Weights of a small transformer language model: tied embeddings.
Each number is 50 + 12 x the weight over its row's rms, rounded and kept within 0 to 99. Layers, rows and columns count from 0. The size before them is the row's rms in percent of the matrix's.

# layer 4 MLP gate, 1344x256, rms 0.187, rows 105-213, columns 192-255
098:47 41 56 65 49 68 72 50 43 44 53 45 71 52 35 62 49 48 36 52 60 44 72 41 54 46 70 60 56 55 45 41 45 62 35 42 50 57 59 39 44 55 46 62 35 61 58 44 47 61 68 34 48 71 50 68 45 31 38 35 59 51 34 54
088:47 68 55 44 49 38 51 57 35 52 29 63 43 64 47 58 53 66 42 62 35 81 50 53 34 56 82 58 38 59 66 69 45 48 44 48 26 22 54 61 50 69 75 48 41 44 40 43 55 37 29 51 37 45 73 54 52 63 67 38 50 46 52 64
098:65 45 48 74 65 46 39 50 43 48 59 23 47 39 52 60 62 52 61 41 64 54 44 48 45 59 44 50 40 44 53 49 46 81 34 45 49 42 56 36 60 20 58 50 71 38 57 62 57 59 55 45 51 36 50 39 44 63 47 70 61 60 44 43
108:57 34 60 55 35 52 41 51 40 34 50 73 48 51 39 79 40 33 49 39 47 34 46 48 41 53 49 72 43 52 45 41 34 29 82 44 21 65 49 50 41 40 53 45 39 65 31 52 62 56 66 52 78 56 61 47 45 63 22 67 84 57 62 33
088:53 55 52 57 34 54 65 68 52 32 50 50 68 66 59 42 41 36 45 24 51 43 37 31 60 43 56 50 70 37 37 54 51 38 40 52 83 42 63 53 45 50 26 45 43 47 55 39 31 61 32 51 52 69 61 72 35 51 46 53 31 52 33 46
092:50 51 54 72 43 43 39 36 48 59 55 44 34 60 39 58 53 62 41 47 53 44 42 47 41 51 52 62 70 61 42 44 64 54 55 36 41 56 56 33 39 68 60 57 50 54 36 50 17 46 54 49 39 59 31 61 79 37 45 42 43 64 47 34
096:56 54 62 30 64 51 65 47 63 59 48 43 59 59 58 48 15 40 37 50 32 41 47 47 42 48 53 59 53 57 46 52 59 54 65 62 49 50 25 60 52 55 63 61 56 50 50 52 51 60 55 39 56 36 70 39 32 31 36 50 75 40 39 42
093:39 58 44 35 51 42 48 58 67 45 66 39 60 53 30 54 56 41 50 53 66 48 52 49 47 39 47 59 48 55 75 48 59 50 33 44 48 40 50 53 54 46 53 48 58 68 40 61 58 60 53 38 42 58 62 43 32 36 59 27 36 53 50 53
091:52 56 40 60 64 40 40 51 33 48 41 44 34 41 46 58 40 46 34 48 64 48 52 58 66 32 50 54 34 52 48 33 53 41 48 33 83 51 50 46 26 37 67 39 65 42 38 65 47 43 46 21 55 54 59 47 49 56 38 49 55 44 65 41
091:69 57 61 55 45 50 67 58 38 69 55 16 46 51 63 52 60 42 50 39 70 45 29 52 56 43 58 74 51 73 73 41 58 60 23 39 58 55 48 46 59 39 53 41 47 68 66 72 40 46 77 58 52 38 42 55 52 59 65 53 56 32 49 30
087:36 44 46 61 49 58 71 36 29 37 45 60 66 54 53 65 65 67 54 32 71 58 47 28 33 28 45 41 35 60 63 63 63 32 72 32 52 64 57 61 44 67 64 63 62 38 54 34 55 57 34 29 44 44 30 50 46 44 65 47 57 64 45 70
098:28 51 63 49 54 48 43 50 53 53 41 38 39 63 37 57 46 60 34 60 31 49 55 38 56 50 39 42 39 42 56 56 22 55 44 44 47 54 60 45 42 45 56 41 51 55 68 55 40 46 48 45 52 74 55 34 43 44 50 48 59 35 48 46
098:39 21 46 39 54 69 67 67 36 48 62 30 47 44 39 51 27 40 48 48 43 59 60 41 59 51 25 64 59 70 62 67 47 19 62 59 48 37 61 37 42 31 59 20 29 52 53 64 58 50 42 26 60 63 55 44 37 60 46 20 34 42 25 53
088:46 43 44 39 45 37 67 64 61 38 68 62 59 41 72 39 57 42 51 57 57 42 50 63 59 32 42 58 62 51 54 55 33 50 65 78 48 60 55 62 71 66 73 84 50 57 70 47 62 63 31 71 50 47 53 53 52 46 42 46 68 47 33 47
079:36 52 62 53 58 52 57 61 54 69 51 66 47 45 66 66 50 57 49 46 63 33 56 63 64 56 55 62 36 41 64 64 43 60 44 44 40 76 53 67 62 58 35 50 62 53 45 50 46 44 59 76 46 52 60 28 54 41 36 43 58 60 56 53
102:43 66 41 50 50 53 43 52 60 59 31 40 51 47 41 37 31 23 37 29 62 55 50 57 59 54 67 58 54 57 47 42 50 57 48 48 59 34 51 41 56 28 48 26 65 52 39 35 66 42 42 50 61 44 45 36 60 36 35 37 64 61 39 64
100:24 26 49 67 48 45 40 48 50 61 56 63 51 48 30 50 58 35 65 42 46 32 56 66 44 82 53 22 60 80 50 60 40 31 57 44 40 48 54 48 39 39 61 49 72 63 44 57 46 38 60 38 67 52 63 51 56 32 42 62 40 53 39 33
104:46 59 48 38 62 67 46 41 38 76 47 50 62 57 53 58 50 51 53 45 55 51 74 39 49 60 65 50 68 42 37 49 53 50 29 46 43 57 62 67 70 56 18 18 71 32 39 50 60 77 61 47 65 41 44 64 43 43 61 55 42 36 52 29
107:58 51 34 32 59 62 50 65 26 35 54 42 37 56 48 40 56 53 43 46 39 30 47 44 50 31 43 61 37 52 48 48 43 47 38 42 48 48 62 50 43 44 41 45 52 58 50 45 46 44 63 22 45 58 51 68 41 53 38 35 72 60 42 38
101:51 31 40 56 42 66 72 39 51 53 46 59 61 64 58 79 66 52 33 47 45 64 60 58 47 55 42 53 51 58 50 31 72 49 51 58 41 60 54 56 48 26 73 56 39 46 53 53 59 63 61 44 62 29 37 62 48 50 34 60 49 60 55 52
088:59 68 43 50 59 51 56 55 58 50 32 37 37 55 35 41 56 57 43 33 23 51 48 34 52 58 59 56 64 39 68 49 69 50 47 45 53 45 66 60 44 58 53 38 48 56 32 47 43 32 58 69 62 42 57 60 44 46 73 48 30 41 53 57
089:56 44 69 34 40 33 48 35 50 56 67 53 61 50 69 52 45 35 64 44 47 51 53 50 52 56 42 68 83 44 30 35 34 61 38 54 68 63 39 45 56 41 31 66 45 42 40 70 51 43 40 61 42 86 68 50 55 60 69 37 45 40 33 64
110:50 63 63 49 57 38 46 60 62 73 33 46 59 48 58 32 45 33 54 49 29 63 31 41 56 26 35 40 58 56 46 36 55 45 58 57 42 45 55 78 47 49 61 24 29 45 39 65 42 42 46 53 63 47 51 46 57 50 55 35 59 57 55 56
102:25 39 67 65 54 33 46 59 50 45 59 53 48 65 62 35 50 56 52 31 49 41 59 47 45 50 66 44 55 60 63 51 51 56 48 55 34 60 57 50 25 61 47 51 37 48 38 48 38 61 45 39 39 42 56 48 56 28 54 47 53 42 36 65
091:69 47 48 61 62 39 53 48 57 43 53 63 57 57 49 71 71 53 38 43 28 54 41 62 61 49 48 49 67 42 24 56 70 56 48 51 34 64 50 53 62 60 55 41 64 33 40 75 53 33 50 61 29 47 31 43 41 40 31 57 40 63 28 64
095:38 55 41 48 70 41 56 34 62 74 42 48 54 36 46 54 50 40 30 35 77 57 54 55 57 59 44 42 65 47 39 53 68 35 58 54 46 23 40 45 51 46 33 53 52 48 27 52 42 65 40 52 51 74 53 51 68 45 51 59 56 46 62 44
109:59 48 58 49 49 50 40 46 45 58 44 63 50 42 57 49 16 38 53 49 75 34 49 68 44 51 45 59 30 37 38 41 48 69 64 54 66 33 47 54 45 52 46 61 23 66 25 33 57 38 60 36 69 44 40 62 54 51 54 49 53 55 48 40
096:13 49 52 48 59 28 47 46 42 70 45 41 55 64 49 37 78 50 53 59 58 41 44 44 34 33 52 46 71 73 47 42 69 75 51 41 48 63 48 21 49 48 65 46 57 39 66 62 51 66 41 56 89 59 63 47 58 53 43 40 55 49 59 48
099:42 49 62 61 50 58 71 83 58 58 59 44 34 49 81 54 35 45 43 52 38 45 79 40 56 48 57 59 52 67 64 62 63 55 60 44 63 58 41 37 65 52 55 55 63 28 36 53 50 43 49 52 45 47 46 51 54 49 66 67 70 56 54 60
089:35 49 49 59 39 57 56 35 46 61 38 50 47 56 51 43 63 45 47 30 51 51 28 46 63 48 48 67 41 74 43 38 35 69 52 35 48 35 57 60 46 54 47 44 47 46 39 65 46 62 48 28 46 40 61 46 71 39 67 27 52 56 38 47
089:51 49 50 32 52 45 38 62 43 45 33 52 56 48 57 35 39 64 66 46 55 46 39 54 41 64 42 39 36 47 30 59 54 42 51 64 58 55 39 51 70 50 59 39 37 47 56 78 39 45 43 49 61 40 64 49 35 55 48 57 50 60 46 29
097:41 64 48 64 39 41 62 59 54 47 65 51 42 57 45 35 56 45 46 43 57 47 71 41 52 61 38 52 53 55 56 74 52 49 33 48 45 39 41 38 70 75 47 41 59 75 51 33 46 73 52 48 31 28 42 41 47 43 61 37 30 61 49 56
107:37 61 47 65 71 56 34 47 59 41 26 25 50 47 41 44 58 40 54 57 42 50 45 55 52 44 62 38 63 63 56 41 43 60 46 47 53 47 46 35 48 29 43 62 36 57 58 59 59 42 43 41 60 36 48 59 43 56 68 57 56 34 38 48
093:57 56 51 36 38 35 56 48 49 62 24 35 28 47 33 43 65 43 63 59 29 52 39 39 66 57 50 50 46 33 62 68 32 58 42 31 71 52 66 52 36 60 82 56 35 41 42 59 39 45 69 48 46 53 58 43 42 59 39 46 43 42 63 37
102:47 51 58 47 50 57 38 60 55 36 41 47 73 34 57 43 58 53 67 50 36 61 60 59 63 60 54 41 63 34 46 48 23 38 61 64 59 54 46 43 60 48 38 70 52 51 48 33 33 38 44 54 61 65 51 49 58 43 46 30 50 39 38 43
117:59 55 52 46 40 37 33 40 61 63 40 36 46 54 57 50 53 53 54 37 27 74 44 46 54 47 46 49 63 43 49 38 70 47 50 41 48 28 72 47 36 48 52 36 42 47 43 42 51 53 38 18 67 54 38 50 49 48 72 52 47 43 45 57
111:40 52 43 49 63 32 61 57 68 35 67 68 46 47 40 57 42 62 59 42 66 52 67 47 68 39 46 48 81 65 74 57 60 50 55 26 57 41 63 56 63 50 48 51 59 64 64 62 46 67 57 30 61 68 24 44 43 43 40 45 57 37 44 66
105:34 58 65 32 41 62 61 48 68 66 37 68 66 46 43 46 39 73 46 34 38 44 54 58 67 36 51 49 52 56 32 59 69 65 58 50 35 33 57 46 54 41 81 37 52 43 73 58 52 43 48 50 53 36 59 48 36 59 68 45 75 48 61 52
102:62 34 52 65 51 40 58 61 70 55 56 61 59 29 49 49 41 47 46 45 66 52 67 59 78 59 60 40 57 59 42 43 51 47 69 61 67 64 47 41 40 52 43 58 49 64 44 45 54 57 28 35 53 57 48 35 55 53 37 40 68 61 61 70
103:54 43 55 56 26 38 53 42 51 53 66 44 66 65 36 54 54 59 48 21 61 79 40 51 65 31 65 44 34 35 55 64 54 59 66 53 68 49 83 37 61 32 50 33 39 49 70 52 53 29 32 42 62 80 47 35 51 06 53 60 30 43 49 28
107:42 60 70 60 57 31 68 56 58 59 43 43 69 52 64 35 54 38 61 59 54 47 37 53 55 44 55 44 47 30 42 33 80 55 31 30 56 48 53 55 49 25 40 25 33 29 59 63 38 45 58 36 49 60 52 26 36 67 62 43 40 60 47 52
103:53 39 54 58 46 47 60 70 37 46 68 41 37 47 48 54 40 49 34 68 46 36 61 50 34 41 38 46 40 68 46 50 53 40 58 39 51 49 73 38 52 67 36 54 35 52 37 47 29 49 64 50 41 56 66 42 68 52 36 27 37 46 33 34
113:57 43 61 60 63 37 43 69 50 45 27 31 62 55 49 48 53 46 53 61 49 43 44 45 61 45 45 51 54 58 43 62 71 33 60 64 78 45 45 52 65 54 51 30 48 49 44 58 67 30 54 59 42 47 41 63 42 34 44 61 49 58 53 29
090:40 32 58 52 43 53 36 55 40 57 41 56 53 37 47 68 33 44 59 48 75 51 41 45 35 58 53 63 46 51 45 46 37 47 51 48 56 45 39 58 44 55 74 53 45 49 59 62 37 34 51 43 55 44 58 66 51 51 34 58 64 48 22 42
089:52 53 34 57 48 43 34 57 40 61 64 70 58 41 56 31 58 35 47 50 53 61 37 33 27 61 58 54 46 56 61 25 32 48 39 51 49 41 38 49 32 61 53 65 54 60 44 56 41 43 65 43 45 46 37 51 45 67 57 34 50 58 30 44
102:58 65 62 79 26 39 44 49 45 72 45 34 35 60 33 41 45 43 24 76 40 54 64 50 38 40 50 27 58 52 59 52 51 51 48 54 54 42 30 41 62 35 54 56 45 47 62 45 69 45 66 53 45 39 30 39 58 62 51 54 48 26 53 41
107:59 45 40 60 57 61 52 41 26 55 56 41 51 69 56 40 58 61 36 62 63 23 55 51 32 62 52 37 47 63 61 44 71 50 40 30 57 40 48 48 46 45 70 74 22 56 55 64 63 43 52 65 63 66 28 77 40 61 43 75 26 45 49 44
105:41 35 56 51 42 38 52 55 40 38 45 51 49 76 34 68 37 47 49 54 45 53 50 41 35 61 53 59 50 61 35 45 60 49 64 54 28 60 38 56 45 56 32 63 45 48 52 46 40 47 29 50 43 52 39 41 53 66 35 61 35 43 40 76
098:39 60 48 37 65 55 74 46 38 44 67 56 51 80 53 69 77 52 45 49 75 28 63 65 41 56 53 69 68 37 66 42 41 79 48 49 59 41 61 44 45 60 40 37 45 54 56 35 34 31 41 52 46 45 43 19 39 57 65 47 47 36 53 49
099:43 63 60 43 47 53 52 52 50 48 44 36 62 51 37 27 45 67 75 54 66 66 60 65 38 50 32 46 59 55 51 47 43 39 68 51 60 32 55 68 20 39 43 51 68 54 44 69 61 46 53 58 48 45 30 46 35 59 48 48 55 54 55 55
106:53 52 43 29 49 64 44 49 52 54 41 28 63 57 66 53 39 72 47 44 50 53 76 51 51 49 53 38 31 52 58 38 53 36 55 17 56 45 53 47 52 50 35 59 53 39 47 38 66 63 67 75 51 70 42 49 36 54 45 32 27 27 59 49
098:63 49 53 60 60 53 48 40 52 56 63 57 62 47 86 53 46 47 57 40 44 52 48 38 41 57 52 47 47 32 57 48 65 54 69 46 29 27 40 52 39 56 55 57 59 43 43 53 17 52 36 37 66 50 46 66 33 53 42 64 59 59 44 51
110:59 54 58 40 62 43 43 78 62 53 36 27 62 49 65 88 59 33 54 56 45 49 52 43 50 51 55 44 37 39 49 39 16 53 51 27 48 60 33 55 48 53 37 48 50 30 58 57 41 53 34 39 36 57 38 29 56 54 36 28 52 42 37 35
096:32 48 39 58 70 53 64 47 35 60 44 67 56 45 54 60 61 64 51 55 42 45 48 40 59 39 56 57 55 57 49 21 35 40 58 37 50 48 66 49 47 36 65 37 65 33 51 63 61 69 40 38 49 39 36 54 60 44 48 51 41 46 39 72
099:62 37 41 55 38 37 37 59 69 40 61 32 36 61 42 70 61 62 41 56 55 45 56 36 45 35 44 41 70 48 56 29 57 28 63 42 41 55 50 67 53 76 61 49 57 63 38 54 39 41 71 67 61 34 29 60 59 48 48 61 58 48 49 40
098:40 57 50 55 44 45 52 63 48 44 56 46 45 43 43 48 62 34 59 36 54 58 44 24 45 43 49 34 57 56 75 22 56 46 56 31 66 33 62 55 46 67 62 52 52 41 38 44 62 48 56 54 50 53 65 61 70 43 53 63 59 27 44 34
089:46 59 51 51 70 47 42 57 62 50 44 44 54 60 58 23 36 57 53 58 58 46 46 40 65 74 53 57 54 44 57 46 44 63 61 69 55 62 40 73 33 53 29 58 38 57 37 47 62 48 42 48 37 31 67 45 58 53 61 46 45 58 37 52
088:39 38 43 31 44 51 36 53 81 33 41 72 50 48 35 79 42 36 44 47 67 35 50 51 68 37 47 64 35 58 37 28 48 50 60 52 50 54 36 43 50 49 44 21 54 48 50 28 57 59 42 58 46 30 38 54 34 35 56 37 54 23 54 65
097:40 51 45 11 65 37 48 37 73 40 52 45 52 42 54 61 41 57 51 63 65 58 58 64 58 38 49 39 47 33 76 51 64 39 57 47 51 44 53 57 37 49 61 65 48 61 61 61 73 53 56 38 48 45 63 40 63 44 54 57 41 76 62 42
112:32 44 44 72 37 36 66 40 47 64 34 72 59 55 56 39 56 44 43 67 41 45 42 36 41 42 35 55 46 42 69 67 53 49 35 38 57 41 61 60 45 55 50 64 54 38 50 34 51 47 50 41 59 41 41 33 35 34 56 25 50 25 69 69
112:34 28 51 53 57 38 49 56 51 40 91 46 44 41 64 45 57 60 58 41 70 39 52 64 51 66 32 54 32 55 47 64 55 39 48 55 48 59 62 55 64 32 47 56 57 47 48 49 36 64 69 30 61 46 42 52 45 44 75 60 54 50 50 48
096:43 53 60 65 58 44 54 31 61 40 71 30 54 62 30 57 50 62 35 39 42 39 46 44 60 57 57 33 28 54 44 58 62 40 46 38 69 68 38 50 36 68 44 37 49 38 55 61 57 63 39 54 56 49 66 58 65 43 33 41 74 57 25 51
085:38 55 55 53 47 51 66 45 65 44 49 46 68 62 64 56 55 46 63 63 45 34 45 69 56 53 22 66 42 35 48 37 46 38 57 65 54 57 56 52 63 47 51 42 35 48 44 58 29 31 40 43 63 41 42 37 41 49 65 62 41 43 70 70
100:31 64 73 76 40 68 41 47 47 57 49 36 47 63 58 37 46 50 42 37 55 47 39 51 51 49 86 40 42 66 30 52 61 57 34 62 49 65 58 69 53 49 62 61 48 42 46 44 50 47 47 53 60 61 58 65 37 72 46 40 74 49 52 40
084:40 46 48 66 39 64 47 42 47 57 46 43 57 61 44 36 48 62 48 58 51 67 43 69 65 59 49 57 62 45 65 43 54 51 42 62 58 61 83 31 25 48 45 49 50 53 56 32 53 60 50 32 55 43 46 39 59 60 59 59 62 33 43 62
094:43 54 44 67 69 41 54 63 51 41 55 62 68 63 66 55 67 50 48 39 47 54 61 37 34 59 53 55 55 41 44 44 53 35 84 36 77 49 46 36 55 59 43 38 44 34 52 45 54 59 46 56 30 53 64 49 49 56 55 57 50 59 57 53
093:33 47 71 62 37 49 38 51 38 47 45 61 61 52 33 40 60 50 59 63 45 37 50 45 32 65 53 56 54 49 36 51 48 29 40 61 46 44 31 56 59 40 49 52 50 42 78 20 46 53 39 47 46 66 44 44 54 35 52 57 38 44 46 38
104:71 51 56 36 48 47 45 49 50 40 35 44 45 74 56 40 58 48 56 50 58 57 70 58 51 34 39 47 52 13 32 47 56 46 34 52 50 46 83 43 27 59 51 40 34 53 75 43 83 51 44 45 63 55 50 45 67 50 40 41 57 60 57 35
099:42 45 45 56 59 71 33 47 75 43 33 55 58 66 31 41 45 40 61 88 49 39 49 47 58 55 39 38 54 28 49 36 52 31 56 56 57 32 43 48 38 67 72 45 24 72 36 52 50 57 41 68 42 67 47 52 43 56 41 57 59 46 58 44
111:38 43 39 25 46 49 33 64 66 59 54 50 46 46 66 56 36 61 68 67 75 64 50 55 60 50 47 39 69 43 36 49 62 49 48 62 53 69 60 49 58 41 45 59 40 48 61 29 60 51 21 58 60 58 46 31 56 51 57 57 65 39 45 34
102:38 51 65 51 58 32 44 65 49 64 51 59 51 56 59 30 90 50 57 50 49 35 57 25 57 57 50 34 58 43 57 19 26 50 35 60 46 48 65 41 32 63 52 57 73 46 36 38 35 68 46 39 68 58 37 57 44 32 51 50 89 42 41 43
092:31 56 60 63 44 43 39 35 50 42 69 41 41 81 54 66 44 38 53 37 42 48 25 37 47 52 51 54 56 32 65 43 47 61 49 28 46 48 45 65 37 41 44 55 55 39 65 53 47 60 42 56 42 66 51 51 65 69 27 44 43 24 44 36
107:47 52 46 32 49 38 25 46 50 44 78 37 48 56 35 75 49 64 75 70 40 48 53 38 41 50 44 51 46 31 42 54 54 72 44 47 54 29 49 50 48 57 36 36 54 19 52 34 50 64 57 75 56 50 50 67 49 38 53 38 62 67 62 56
096:60 46 41 49 48 51 49 36 66 63 52 48 45 40 24 61 43 51 69 76 57 66 50 37 59 36 56 61 65 58 58 47 51 45 71 47 59 32 76 51 52 63 52 71 44 47 39 72 47 52 73 48 33 60 60 54 77 62 54 38 57 80 56 40
095:49 54 50 68 53 61 31 72 38 56 44 25 44 48 41 28 54 47 47 42 78 54 54 50 32 47 33 42 44 69 44 62 68 56 63 39 27 54 59 52 61 43 59 51 54 44 44 65 50 47 59 24 57 59 46 52 42 48 59 49 50 41 57 48
099:54 44 35 44 61 46 31 50 35 45 65 59 48 51 68 42 49 46 62 72 45 25 56 34 60 50 44 38 53 47 52 55 61 34 53 44 51 45 51 53 51 43 42 37 58 43 49 63 53 48 32 46 28 49 46 53 51 33 28 58 33 35 47 33
099:49 49 56 51 42 44 48 63 40 58 49 67 65 70 47 43 42 22 40 41 61 56 57 42 39 68 58 62 47 30 41 65 34 49 42 56 65 66 51 51 46 60 61 34 60 25 41 46 57 36 31 46 50 38 59 44 65 37 51 68 54 42 55 60
099:39 32 56 33 35 42 59 70 48 52 50 62 35 55 36 56 35 48 55 57 60 75 48 45 53 38 58 46 47 71 33 58 41 38 63 56 45 50 45 48 52 53 53 64 35 54 56 58 50 43 44 56 50 34 47 88 48 37 31 63 61 48 64 49
094:38 47 49 56 23 48 45 67 48 40 35 36 49 58 46 60 62 68 48 38 46 63 69 54 38 60 55 61 65 47 38 50 56 59 47 46 65 55 41 27 58 55 44 45 51 46 40 41 38 38 51 52 46 39 39 72 54 53 39 39 37 40 33 68
086:60 50 31 64 65 70 57 49 37 59 48 49 50 62 48 46 39 65 51 63 39 54 58 50 48 66 47 47 41 34 55 52 52 34 55 32 52 25 64 51 54 31 43 49 40 45 48 49 57 32 59 58 32 68 44 53 70 62 69 38 47 45 63 41
112:24 40 30 45 35 59 65 60 49 65 51 43 54 46 54 57 47 45 44 56 59 52 47 31 48 43 48 37 53 54 41 64 34 29 59 51 58 32 45 43 27 42 56 54 55 58 61 61 28 38 43 35 43 54 44 48 46 49 48 78 40 36 57 59
113:55 35 47 51 29 65 75 55 50 64 48 55 48 33 34 56 62 47 77 52 54 33 64 51 52 41 45 37 60 36 45 43 33 52 58 43 38 62 60 49 49 54 53 49 61 50 40 56 39 70 36 66 60 39 64 59 46 41 51 36 63 39 54 56
095:46 62 45 39 24 63 50 48 56 58 45 37 38 69 47 40 68 34 66 34 31 46 46 45 55 48 57 42 55 49 55 51 67 47 51 56 33 49 43 49 49 68 30 53 61 59 48 54 39 42 37 61 24 81 57 55 56 50 25 59 46 55 77 28
096:45 43 68 69 53 61 53 77 44 20 45 49 53 40 54 43 49 45 57 56 59 33 28 56 43 74 38 56 49 45 41 50 51 47 32 76 63 39 47 23 71 40 45 32 44 57 49 54 62 51 36 43 54 61 58 52 40 56 39 46 56 66 56 51
089:67 54 55 35 31 60 45 56 61 56 55 49 33 27 59 53 39 55 51 55 67 62 50 48 37 49 73 34 51 42 61 72 54 51 52 63 61 48 45 63 55 62 56 75 51 51 57 53 54 27 33 54 48 62 46 58 67 49 46 65 52 55 60 41
090:57 54 66 52 57 49 20 47 63 51 61 32 37 69 47 58 67 53 20 54 52 59 62 45 67 63 40 64 37 39 58 61 50 49 28 67 34 38 45 36 53 22 27 36 61 55 47 44 35 42 46 38 57 27 59 47 36 67 56 58 24 51 58 55
103:41 41 37 34 49 59 59 32 53 69 30 34 65 57 43 52 51 30 65 35 53 42 46 44 65 46 39 69 54 64 63 55 51 18 41 31 78 53 61 56 35 40 33 53 47 58 46 44 48 44 28 55 49 41 64 58 51 55 62 52 34 30 72 39
097:33 38 41 66 40 66 48 61 51 47 57 40 16 52 49 39 53 56 24 52 39 66 40 31 57 50 40 69 49 34 53 49 64 60 63 49 74 51 75 48 76 69 57 59 59 59 45 45 44 51 31 33 55 48 36 64 48 35 53 59 51 57 52 63
085:50 63 68 61 41 44 73 32 53 56 62 62 50 46 46 67 63 48 62 38 52 31 54 50 57 76 67 62 63 65 34 54 41 52 54 41 51 38 58 54 50 55 53 52 66 31 46 62 57 67 58 43 58 57 60 37 54 37 50 52 58 39 52 49
102:44 71 62 41 55 51 62 50 44 48 68 42 58 43 48 44 51 50 55 57 59 52 44 52 65 67 48 42 56 36 25 61 28 38 53 41 36 29 51 51 66 30 55 32 34 34 48 59 76 61 69 48 57 52 25 58 61 48 56 71 63 57 54 58
106:57 60 44 38 36 41 52 37 43 49 53 57 75 75 20 64 53 67 56 40 58 52 55 72 31 75 58 57 42 48 54 50 54 45 42 45 51 52 33 57 32 30 44 36 55 37 50 48 68 44 60 21 60 34 57 51 48 36 32 42 61 60 48 45
103:59 25 39 50 60 55 17 55 64 66 50 34 32 45 37 66 52 39 33 50 40 45 71 48 48 30 58 31 47 51 44 26 43 49 44 73 46 63 40 35 50 42 47 43 57 49 35 42 60 37 36 57 56 42 52 59 60 60 53 60 29 65 50 43
088:49 62 77 63 41 48 52 48 58 44 43 60 50 59 64 55 33 51 36 60 49 67 44 63 71 32 68 54 13 57 46 17 38 46 34 41 49 50 57 44 46 49 69 50 68 38 51 55 38 41 57 48 54 63 73 48 58 41 58 65 58 29 42 53
105:17 74 28 43 46 39 46 50 42 36 32 68 59 43 51 62 42 37 60 47 42 30 72 46 49 57 51 53 45 41 45 44 44 57 36 49 56 59 44 39 47 61 56 65 56 39 56 57 35 40 60 24 56 53 40 54 50 47 33 46 57 44 32 42
099:63 50 58 60 37 48 43 73 57 49 53 43 40 38 33 64 61 64 54 63 55 39 71 38 54 58 41 43 44 46 54 55 58 66 49 63 27 56 64 53 43 32 55 44 62 46 56 56 64 71 54 41 58 59 45 47 51 37 45 49 35 66 54 40
095:59 51 55 41 51 44 52 42 61 50 36 43 62 58 46 50 64 40 60 63 64 48 67 49 52 42 50 39 45 45 44 58 27 36 50 58 33 56 51 57 66 50 66 46 41 40 49 73 33 47 40 47 53 92 48 47 86 42 54 47 28 53 35 53
102:51 82 74 59 33 45 52 57 80 60 52 57 59 28 50 64 51 58 43 58 62 48 37 41 51 45 39 33 55 53 37 66 56 41 56 45 57 56 37 52 63 44 42 38 42 85 55 61 31 47 62 59 22 46 53 47 47 65 50 53 60 49 62 69
094:41 56 61 58 39 45 49 43 50 35 50 49 51 59 54 47 49 55 28 24 60 43 47 48 36 50 26 45 49 45 47 48 27 52 26 60 39 51 53 46 36 35 66 52 62 29 54 43 53 60 46 63 38 44 53 65 47 46 43 30 59 64 44 42
102:48 30 68 54 40 52 63 39 34 55 45 56 45 44 48 50 50 59 50 57 82 64 54 33 53 36 39 46 32 43 46 38 27 48 63 44 27 58 54 53 32 62 49 51 61 40 55 54 31 42 55 63 46 57 67 59 20 60 60 48 64 35 69 37
097:47 71 49 55 47 43 50 38 53 47 38 36 51 36 63 55 54 39 44 59 53 42 54 43 42 61 43 56 35 60 22 59 46 51 51 44 57 35 50 47 41 66 55 42 42 65 54 67 52 54 72 42 67 44 53 44 62 54 19 49 48 16 44 22
105:61 55 47 37 59 56 43 35 34 47 32 33 52 54 43 75 64 52 61 28 58 54 52 52 35 50 49 47 25 38 55 45 31 48 55 57 40 46 41 61 46 44 36 49 40 68 59 66 28 26 63 72 43 37 38 52 36 34 67 47 62 44 60 48
102:47 37 51 38 43 48 44 63 29 52 61 56 42 64 56 43 54 54 67 43 50 40 46 51 36 46 41 50 49 51 60 47 50 70 44 42 56 47 39 41 35 69 58 61 27 60 54 51 35 73 71 43 54 32 21 59 29 55 48 31 40 46 59 58
093:61 58 56 76 45 32 35 69 38 44 44 46 57 43 40 68 66 45 44 61 30 72 62 52 56 47 85 30 54 43 55 39 49 65 61 42 52 49 66 33 49 56 49 39 45 55 52 34 42 43 69 36 61 49 64 54 62 55 40 37 79 45 59 52
098:51 30 67 39 55 31 65 40 46 50 46 56 63 44 32 57 43 40 43 58 52 68 46 61 47 54 62 46 36 41 35 27 64 51 40 50 27 61 27 53 31 48 45 70 55 51 41 46 40 54 54 49 41 25 19 56 59 59 62 26 62 60 42 44
119:50 45 57 41 37 39 37 55 70 55 42 59 52 50 51 46 52 28 46 61 42 51 58 50 50 49 47 47 54 36 23 48 35 56 52 50 53 41 47 63 40 43 42 54 55 62 37 51 39 33 46 50 51 64 48 59 46 62 37 60 37 38 56 27
093:53 43 46 51 52 49 27 44 57 51 45 51 48 34 61 45 36 37 35 41 54 49 53 30 62 54 38 50 41 40 45 24 55 60 32 52 51 68 51 50 44 69 21 53 35 44 47 51 67 46 51 56 72 55 52 43 21 55 53 39 52 44 55 55
103:46 54 48 46 51 49 40 48 60 36 58 52 61 42 40 41 51 47 64 51 44 35 71 44 52 76 48 28 55 52 53 46 48 51 62 36 34 34 54 50 78 51 55 48 19 67 60 50 43 40 53 54 50 48 34 55 48 31 21 51 57 47 73 59
097:38 50 55 45 57 59 58 61 58 52 49 58 25 53 52 52 69 60 73 45 38 61 50 52 64 42 68 57 50 51 56 59 37 48 50 60 24 42 25 68 70 65 62 54 38 45 39 24 53 49 29 25 43 39 45 57 37 46 38 60 35 37 66 52
103:32 58 25 62 50 40 37 58 46 62 62 65 68 53 53 56 31 41 45 25 61 63 67 30 47 65 42 36 68 61 46 37 35 59 26 62 58 72 50 54 71 79 66 54 61 52 43 61 42 66 55 62 43 57 42 39 54 52 49 53 76 73 43 40